config.yaml
d_model: 768
vocab_size: 32000
activation: "squared_leaky_relu"
qk_norm: false
attn_scale: 0.0884
extras: ["value residuals", "hashed n-gram embeddings"]
optimizer: "muon_variant"
lr: 0.0112
beta1: 0.9
weight_decay: 0.023
lr_head: 0.00498
warmup_steps: 200
decay_shape: "cos"
batch_tokens: 131072
train_tokens: 830200000
Each number is 128 + 32 x the weight over its row's rms, rounded and kept within 0 to 255. Layers, rows and columns count from 0. Numbers have three digits each. The size before them is the row's rms in percent of the matrix's.

# up: layer 8 MLP up, 4608x768, rms 0.0954, rows 205-229, columns 640-767
# down: layer 8 MLP down (transposed), 4608x768, rms 0.0154, rows 205-228, columns 640-767
up205 147:064092177116085126074173100186075141147115124136145161110147101046204108084158133136109167179128088146136143104173103063086127078127156093165147058132054071158118105151183157196122130163093146135117099086102112187142120158138154092169096126192143158142124147154097111159143137147151104109105125138137080100134125126119114088201123102090171151143076127088158075206155147095141145089164
down205 134:134128158091146099169136118141162144103130139122101153124148129128168089093118087110122083196157169123160074121140133084115155087162168117104116089132149152176168175142156200173148151187077124092147060188170077086120102148106144123090121155115161100152167073153072123183094150068101191131091187139166087111116163124084083163102108153135115156091073109148122095161177165133145165104106
up206 113:163094152125112105100136090153154075126141128143140147119141149137156079132117143139138089121132166193123125138124081128125123144092102110124097120080126143191081081155122124075130125114131157097139155140125121167129101144138122136124144184127007096132138129117088157136155132123141178108166101096148120109170130065131135131164124187164136091104136165049125137148182180108145099145117
down206 121:133178128106124177108159150088123046145120122137130060151110095072147153107153141119145114071132120142151153102144116106089165142096095128060127157112110151112081110142077153095144161160113143064154157124161140111151144116140197093120083104144156102046099120161182152079109116101089157173154112081060088121150121143131165113132155099204121078145135107122092178118155064131159132083113
up207 127:081116091098119123088143112080110156148096145212116145073186188117131186122164137131129139131114139129142176076163125123127103180126144101101150106115134150137138104162092144121106103104125187158076144077131106116133083157168143122128141094110092138166111163075145117150145081126124198105144108107133149132149167170160097139142051102097067121069120185086094117112116157105207151116058
down207 129:102156099118079130140152074078097195092107131120102142130129122158166146207089117122082107146123139157165104164174167153108140138149124144197136184175157133130125096140106112127160124199107121120152133079148074084090153124120103184151131088073134072142171136107108194176154119154102133071164166089104154087159107151159127167103137138170172150102180113135190155103111180168047113160105
up208 052:131115117098130142164112107117106093137140085080094099126049100165142090107110116182108123089177153189106119132139179123117122105118121205137114131092125132128137096111107104135135098084181133101144123165137127139076131120171133123139140120135129137135130085129134096160192185183131152116149160151107163125128058094133105125122133160124149083119105086156142132180150079129188113130164
down208 056:166147172181103127118108105176124110121130129119131096113124147085174097130089128119105166099158156120156118152098118123127116130100104135109176104130142086103124091056088132123169158191150112150129092105180163101101168187149103131145111116096040109092142119109113133109076148084144081171138167138116078138107122106104137139110130140081115130135112088139075106115120119162138130074163
up209 124:097155095127165168145074166150181101120090069092182137178169113225123145144164129107092126143090110112176147080090076144113166103144071135125107132105156130199181115131062123139098128163105139133135169129095194086162048153181112148114158115116163150109122125147176131124108083141081047127114102123167154086123125109132138157088116152126135094132115134187099095105153126076068144140119
down209 117:082122070071119155167085172104110102123105110199219121182151160082182107145116117098104164104133146199148088098126135094083157092136059143176107094089138064184143127099143155165096139159142155121110122129163074112106122155095135102135065160095205090167100041170159160100142127112104042107112115105094141106118142128158145123127160106116137173181098122152111132127092185078108086127131
up210 096:169112065136123117083051110129118126165145133112145104113153116127166118106100158067155116102124060141151126130137123163130124179135111140067174130181136125175181179051159145097137088097162133136189106117147095180113093120137103096120137061109105137159138209121124173178087150156158156133106123166074178090020114145106137137101079093144067110136122134114086159139151212110163128157140
down210 092:111125080102159099118118160173179112145061183155119145129125186145068115067101096132092098099172095160120146141183105112060137151153097043148125127157093104113101144124143118169110103099103131141110108113186133166118104105101179166109139074105177088141150081122071075086162077099163123120119147140150102171166145133109158116139112126078132146123162093112123157098134075119108118077116
up211 121:110106164196131184114148102159182153131111089152084106062131126124117113161080085108094151172158109104124155106183126099129133149151154127098188124163202175076077092080098113148162123129092111099106145161137128164176147120116091129178124144137103131103094160134190122143099107093122182060092176132197125148152090112092132140125129128118161169127166141188160177099134146119113148120126
down211 118:151103138129105137137062147086136167140152149129201147125132131137087164156123160210156126178137142137128179135163146088106143128126108113180181154152173169156085104107152134100149135137090092119095109140100152155124158133147150165146094154091106136122148040108133163174131076067164077129114102102097116092108122083144091110131108133074098186084126118154086096139163084128170110173118
up212 110:176110138114098073159098108139110131146127159130090080140151097117187125099154157106144124145125111084111096172108127138126126088070140107094108097077119118149129115120110108167121128197151093160092134057126079104082177141134118135098076152137152154158149151126165099097101120030165140137126149098145127089146131104143160119132162177143110087109105094159124172160115178151041097140216
down212 117:090110130139144127154168104145168175133076172187037111088029202111112128169164131091138203105050197100079027068098100124106112143107053153124204168085104132112143131127110131110074119153166048155125150127102151096109109148160120137171107105128158132179151131135164130094178199155200099081165179127113113075093062125131181180157139116128078121106101077124117136167118190122191168165120
up213 141:162098110076087154119119172042131092131108103143146058130164166148098110143091166137145121141072162109122154098150131121133115131115141154158142153138128064109200083103137072097132121165134193131121172161200193100078176142115100154126080171146108116136136153132083126127137135166172085166120145074112099145163138105166174083140099149088100171085120139082111081172104163129179121143152
down213 148:132120102137138094130211131017080096165075119166111111146116126158111090126064183137098098142147140092160134071106116076176181090137123143163161126096119111123183121161126084143129083149143187123140158171161152150120174074134083172178090154180128102193162132154133174125137154096060068135123111144053111092127156124107202115124124133076094093112179151108129104107106124151153129124159
up214 017:121131092101074153122108128172123143154142128150072151149119128148123116129127140101134140156225183141135100111132117103102164123149061127181048181132134131117141089053187135166165150114085122143109075163157129139206144125101151160080161110095166199133170135117130141143140164102112091103098210079169120100154126118129117129153202138124123094131136076130055127121089125168072127176066
down214 015:121164090120125113153148111101169122131162167134174085127163056115115128196168099135096162120130109033194110092155121132130164125141123109168091145122196097150221159105108166104134154091176073189130143110155101123160150149176088133154090070146105110084075107157130115066126098134124110101168099203096127177109169110065112142097129095170133101121163109109120194079147132089161118118160
up215 021:145059144169075127141111144114098147071116117119116108125174129152130127172115088122104130111160122127128105180135143151175140122083097151141164121149133120070149135128096056190165172181177154126106165168147133152141161145129157113110066140136093133068158129129132094142134104122114171138109091157213102105135145114138118086111157085083113115098111090103125136160118127104084158128140
down215 021:113157071112209137137148096138083140136109153112164118118118099109128168018171148089202147144104136118094162133094080136097176162108133118065181113145134132081112121147109159125113104154128092098129107100174180113176117127163140125152090148180123175127109132077125090121149122098109158109097099178131144141054148131100114083151092077143143121215156159184167141179115139105100145106143
up216 045:118152085099138125105153130102099072089167089099127165194095087114103174109059106174109049132148088131100097078129181122085131197120166048171090184063115136087122164188149166153151086122131144131154119175150089170121193180154121124127120137137134135149098106160198127178082107105106097134140126154130143176169161181128084181081142075105145150125161122120169097136148106138159165113150
down216 047:124147100176088121115136122103131134101075199135131100101157044105182101099159135154182127139091139101143123121160177140169079131121146144173144195112089039082123135141101159123198106123143129169067100152099150112169155119137117156106081118110080063117115095128098140171122118116143104104040128111123152088103144143139143117117114044115111140166124178095163177149129130141116120097159
up217 045:124078153106116138130205129064152168117134163167167114070104120094131149184107191136140078052157156138106072154071115107180158117073152113085147189101146139096081139125162140116106096179080093082143139130141179111191139116092146167118165172139145091080137105095105140097142096084092118038179110132172129121133118066100119093194123152140093094064075124072107166086133078134164121103138
down217 044:100093026123103131122172134167107141108160145123094161089143088091075175103092134125097102130080087067170113167133075148077071044120119183067119082088137123164118188129124083180087099160136101109097108110150137108134105157159119153140143094155137093135119084148139104161111085123124126089154114165083168108148170142130125126175179157120114144162094183122136132219159162143134139148118
up218 101:098098125078152113138174151101168145103046111129166151111062142109111138114183125118080069119133158118060158086149081080137126138146165147108115103056086134175096136097096144166091140132138062089125153117143153120142108124147163139116103068151117143147074146136074120070086069175116116148105170107108111083119085119169152123136128112088135123120132121168176135143085102152153156138129
down218 100:131076145151106123111112152132096131052133052157151079122095146148072152158161093104098168152049153140178128082096135140125122122109081131128096170159157128089169174135123160136103166121131085157132141096129150139099104208179151120083128176158111153154111100133130143121167105184116175114112124133151119188106106161162196109112150165111179144145095146218122189157141157144158188115154
up219 136:127141171143131086163170118055171130107154156132129135165166123149135120126081165183159029119118086139138135136106159077107094118129155131144097155107110112157095112124147157055183098115086142099134137162078137154118097146149177147162153126135161161085139178070119081193083074094155132109111109100163217179154095082162143142144097150160110185121096117054097112157122101098101162087158
down219 130:113115119103133107162151102100121123081106158121069156076163106110180164113130126158097099128133155100140094063104109106123103112188168085176113143174122077118134049152121142082182072093124113101122140196058116115143167104151127174218096141132126103107143127102150107142135106164133140110119108127153175193137212113185188103223152120104152152155141155102138146194163163098132126187163
up220 143:129160147125169147136180106139148142105120107117143096135173153069143090153169064191120171182135145148126105117132139050111090149095064159079161082102101078163112101102089148127134126159095132144091077067103139155122106143112092143105202079095118161119153183116082098141139167098157074158088167126122133183127131107130085152127133176124152071168175117138113159142170170125143122130149
down220 158:139124115145134155129148141112127113169109160118069131170141134054131138142096149122163157115107145180123060087166102126169085137129117101118104116145088021100103131137127129119154119138117187132140113064055130144124117116116150130094147126099095198137110113142141159144078151063137095112137158226159152114174076091110197166151139167136203094093176151124133124183110131134147156165147
up221 038:114138110131163148165147127162112062148076147100115128082122159064145134077106116109174152128072114112077075145141141100148112125050107182160117114147091150104064165112090124156117168087118109136155100177126127078137170073125118137112186126172154157131131112095118085141127030150150100200163138070130156128190083139131137102114141158131090075130143148147133070042127193151111104148178
down221 038:119108158131126152110186127078063047174128101144174130158120122115074153129111157120066133138128148105123179084161141091062134152118110156153145143119118075129128042144185131130116147129195205151134114131103141126139168124132145102184152141118140143166168158171122180211085139155117163152125142098066115131095095079127124110150057095074097119153123121129145144141103107143140136181115
up222 097:164148146130153129112116064138148126111055135132114186107143133104132138135141058094101161144163098109120098120194159160140157089189152080112149115139142118174121123176137141129149162091159128168145163089134118115103120143119110105114075108150100048149090122132133194125139164168152078104187164133115154079190109088145119100119082158092084083057153109079105043148178120134149090119105
down222 091:128028172112154089134103151149149169151121155128158239147125106104122099099169141105098154103147143142156118193092153152067121091197117131131180186163092165133110131146124097127161102128138127099094132116160115143156145148141130093147118087121151093092178127151201132145171166137166119136189147052193186081125137086180047114183079164130142165109095145076112137146188163184182134079152
up223 098:203061049121075155135110122099145134137050114167191146127107082048177066142121181038155164136146114137115213145105130108095108116109123133174175074106109124114128115167163182135100085175126106128097110104115117145117097126131121125137157135116131129158142123078105119118114082129083192173151145128134145139060111139155068117077101116160110167136135097139093151141124128113171144178064
down223 097:145125172170104140137144049082160153137187090065111151105108133124150113133123137117153088149146124136146157149052169114135118146160130085115225139118149142069147200111159106101145151129135115140104150147108174159142094110143126131124143141190142155172142146132113122168121081125131125213097164187127162167106119127182114152180175158131120129140175125167056108143107149139148088184157
up224 136:118120166094110194141126142136168169064086176159100113117190145161142157146161185118146141116110147171091129129145143110139110087100163062092112169154140194187063181121124147153112157078135143104143100144089132170091182190166117173092105127165071115142166096099149099126112080139109134145124166070104170140130100088140124131148130107139182121139157072155140156158118154152139137154123
down224 147:148192105133123182186108156121083122076129186107105143174172169142142095176129145090091162075125157135168114062136152092132171146115117134124104181124117112143126125152177123142168089118164152161080147142099136097114157171084109201192144159128099157118047110141138158128121143167114092118187138137104114123103118134072112131115078066154116134144121139145189121139118125138159159158127
up225 127:130111146134127174111109078113151189155107146111103129165161137119137125130137083163126149109172151145148194142121153120105125100214117087139132128080106149121092142144062068117102079121126145163097129142138098113173075091084118147117156105134116156136124123078179190119140071143089087116152135109140124169046146120144149101128080075092095096153140115113107083228097147126058107150165
down225 121:152102085182134101128107108118186191094118151080080182166151209153118089183125083176127087112144142113096178095105199061145146151126148149131121042125135166129121134110098136149123156139083174149138079152170145115132109105167154126120113108147068079144131120127171105174142095133158125101135157088164126166128137044091165137142088110110139097176139161156108048095065056187140088166096
up226 122:149090165158103094156083174130139078098172128136143157105125156053126208065170144160126135021117163119130161155141095122136139137129103103118184171135139082155149079094115125115138130135105149076110100142140199083178095121121080134105131127153054104145097129173141135117123132112127162115153091159139160060158134156105177129119110126110087138109070108148174082078167121154132169058133
down226 123:142154150225114135155157167053120043102158086086136103097142128107150152149129134154126143084114120090096101134097110069126032115187172098125208174146136131096141136108135201114117099183140114114137106133142191085165117068146119174159140184183168125110121138108142131131192123109143150134148141092056123180176059163094156139143100123117112111170118109149131094141095136108064137079112
up227 025:170117116082146107132086182130138120107125188120149145167146147114102162131111096139078170140144045162123090160145120120163125094093132115135094189086139087138137162114124115148110200167101106115118077098129185187168144085099150127177152151154126107102143132113133118125203097075125143070154132096116126151061105119119122124164111139126121137186185112142153120155127124176092128114112
down227 025:125124126126123105131081179073112061131086138082086126166080118124152118144162153129141105083127106128076106125154132136100128163156125138121123094148107101078065123145103135094176043100171142122107195104068083058119169131138123078152091087140158123166130106213142152057072170131111139126103187145114109126118161144104165148146106143122159143152068114159167109133092134128115169114085
up228 056:096116158115208105156100129124180090137112133129127132104119169101091135177134126180134118078155108054160123125128143121233154132136084058050165097136122142128158104082175105133147122122182161164158132152110101125127108161138136075104102167140093136153095072175156126097050146129148131089173159143117117133132130107136134121145104120120096101153121156133095134138178137111137117152053
down228 055:157120150146152148149149160131216064176099129148145117116095139132101108166097092178151123149155087124087154142147081103129124138136092075126141148158131123140107118109130083151061102121148119121028111131136131165146141114145202123111124121123088133098096112094121163134100139210060195133138153067167139142160091115136077144140133115134073185109117160118147110120157153102068128093073
up229 119:176137140090090164134104165145093089114132134189204124091106191131128144179123175195192154128145093131121118130184128084184129120066179203144171120105173182122082131110122137154150098096153104113067134132132150142166120094209175067128114139174161131123129138145149129128100124106076085087121142206195095136167138126105168080129143118092106135088193151133165100109120080182155109131124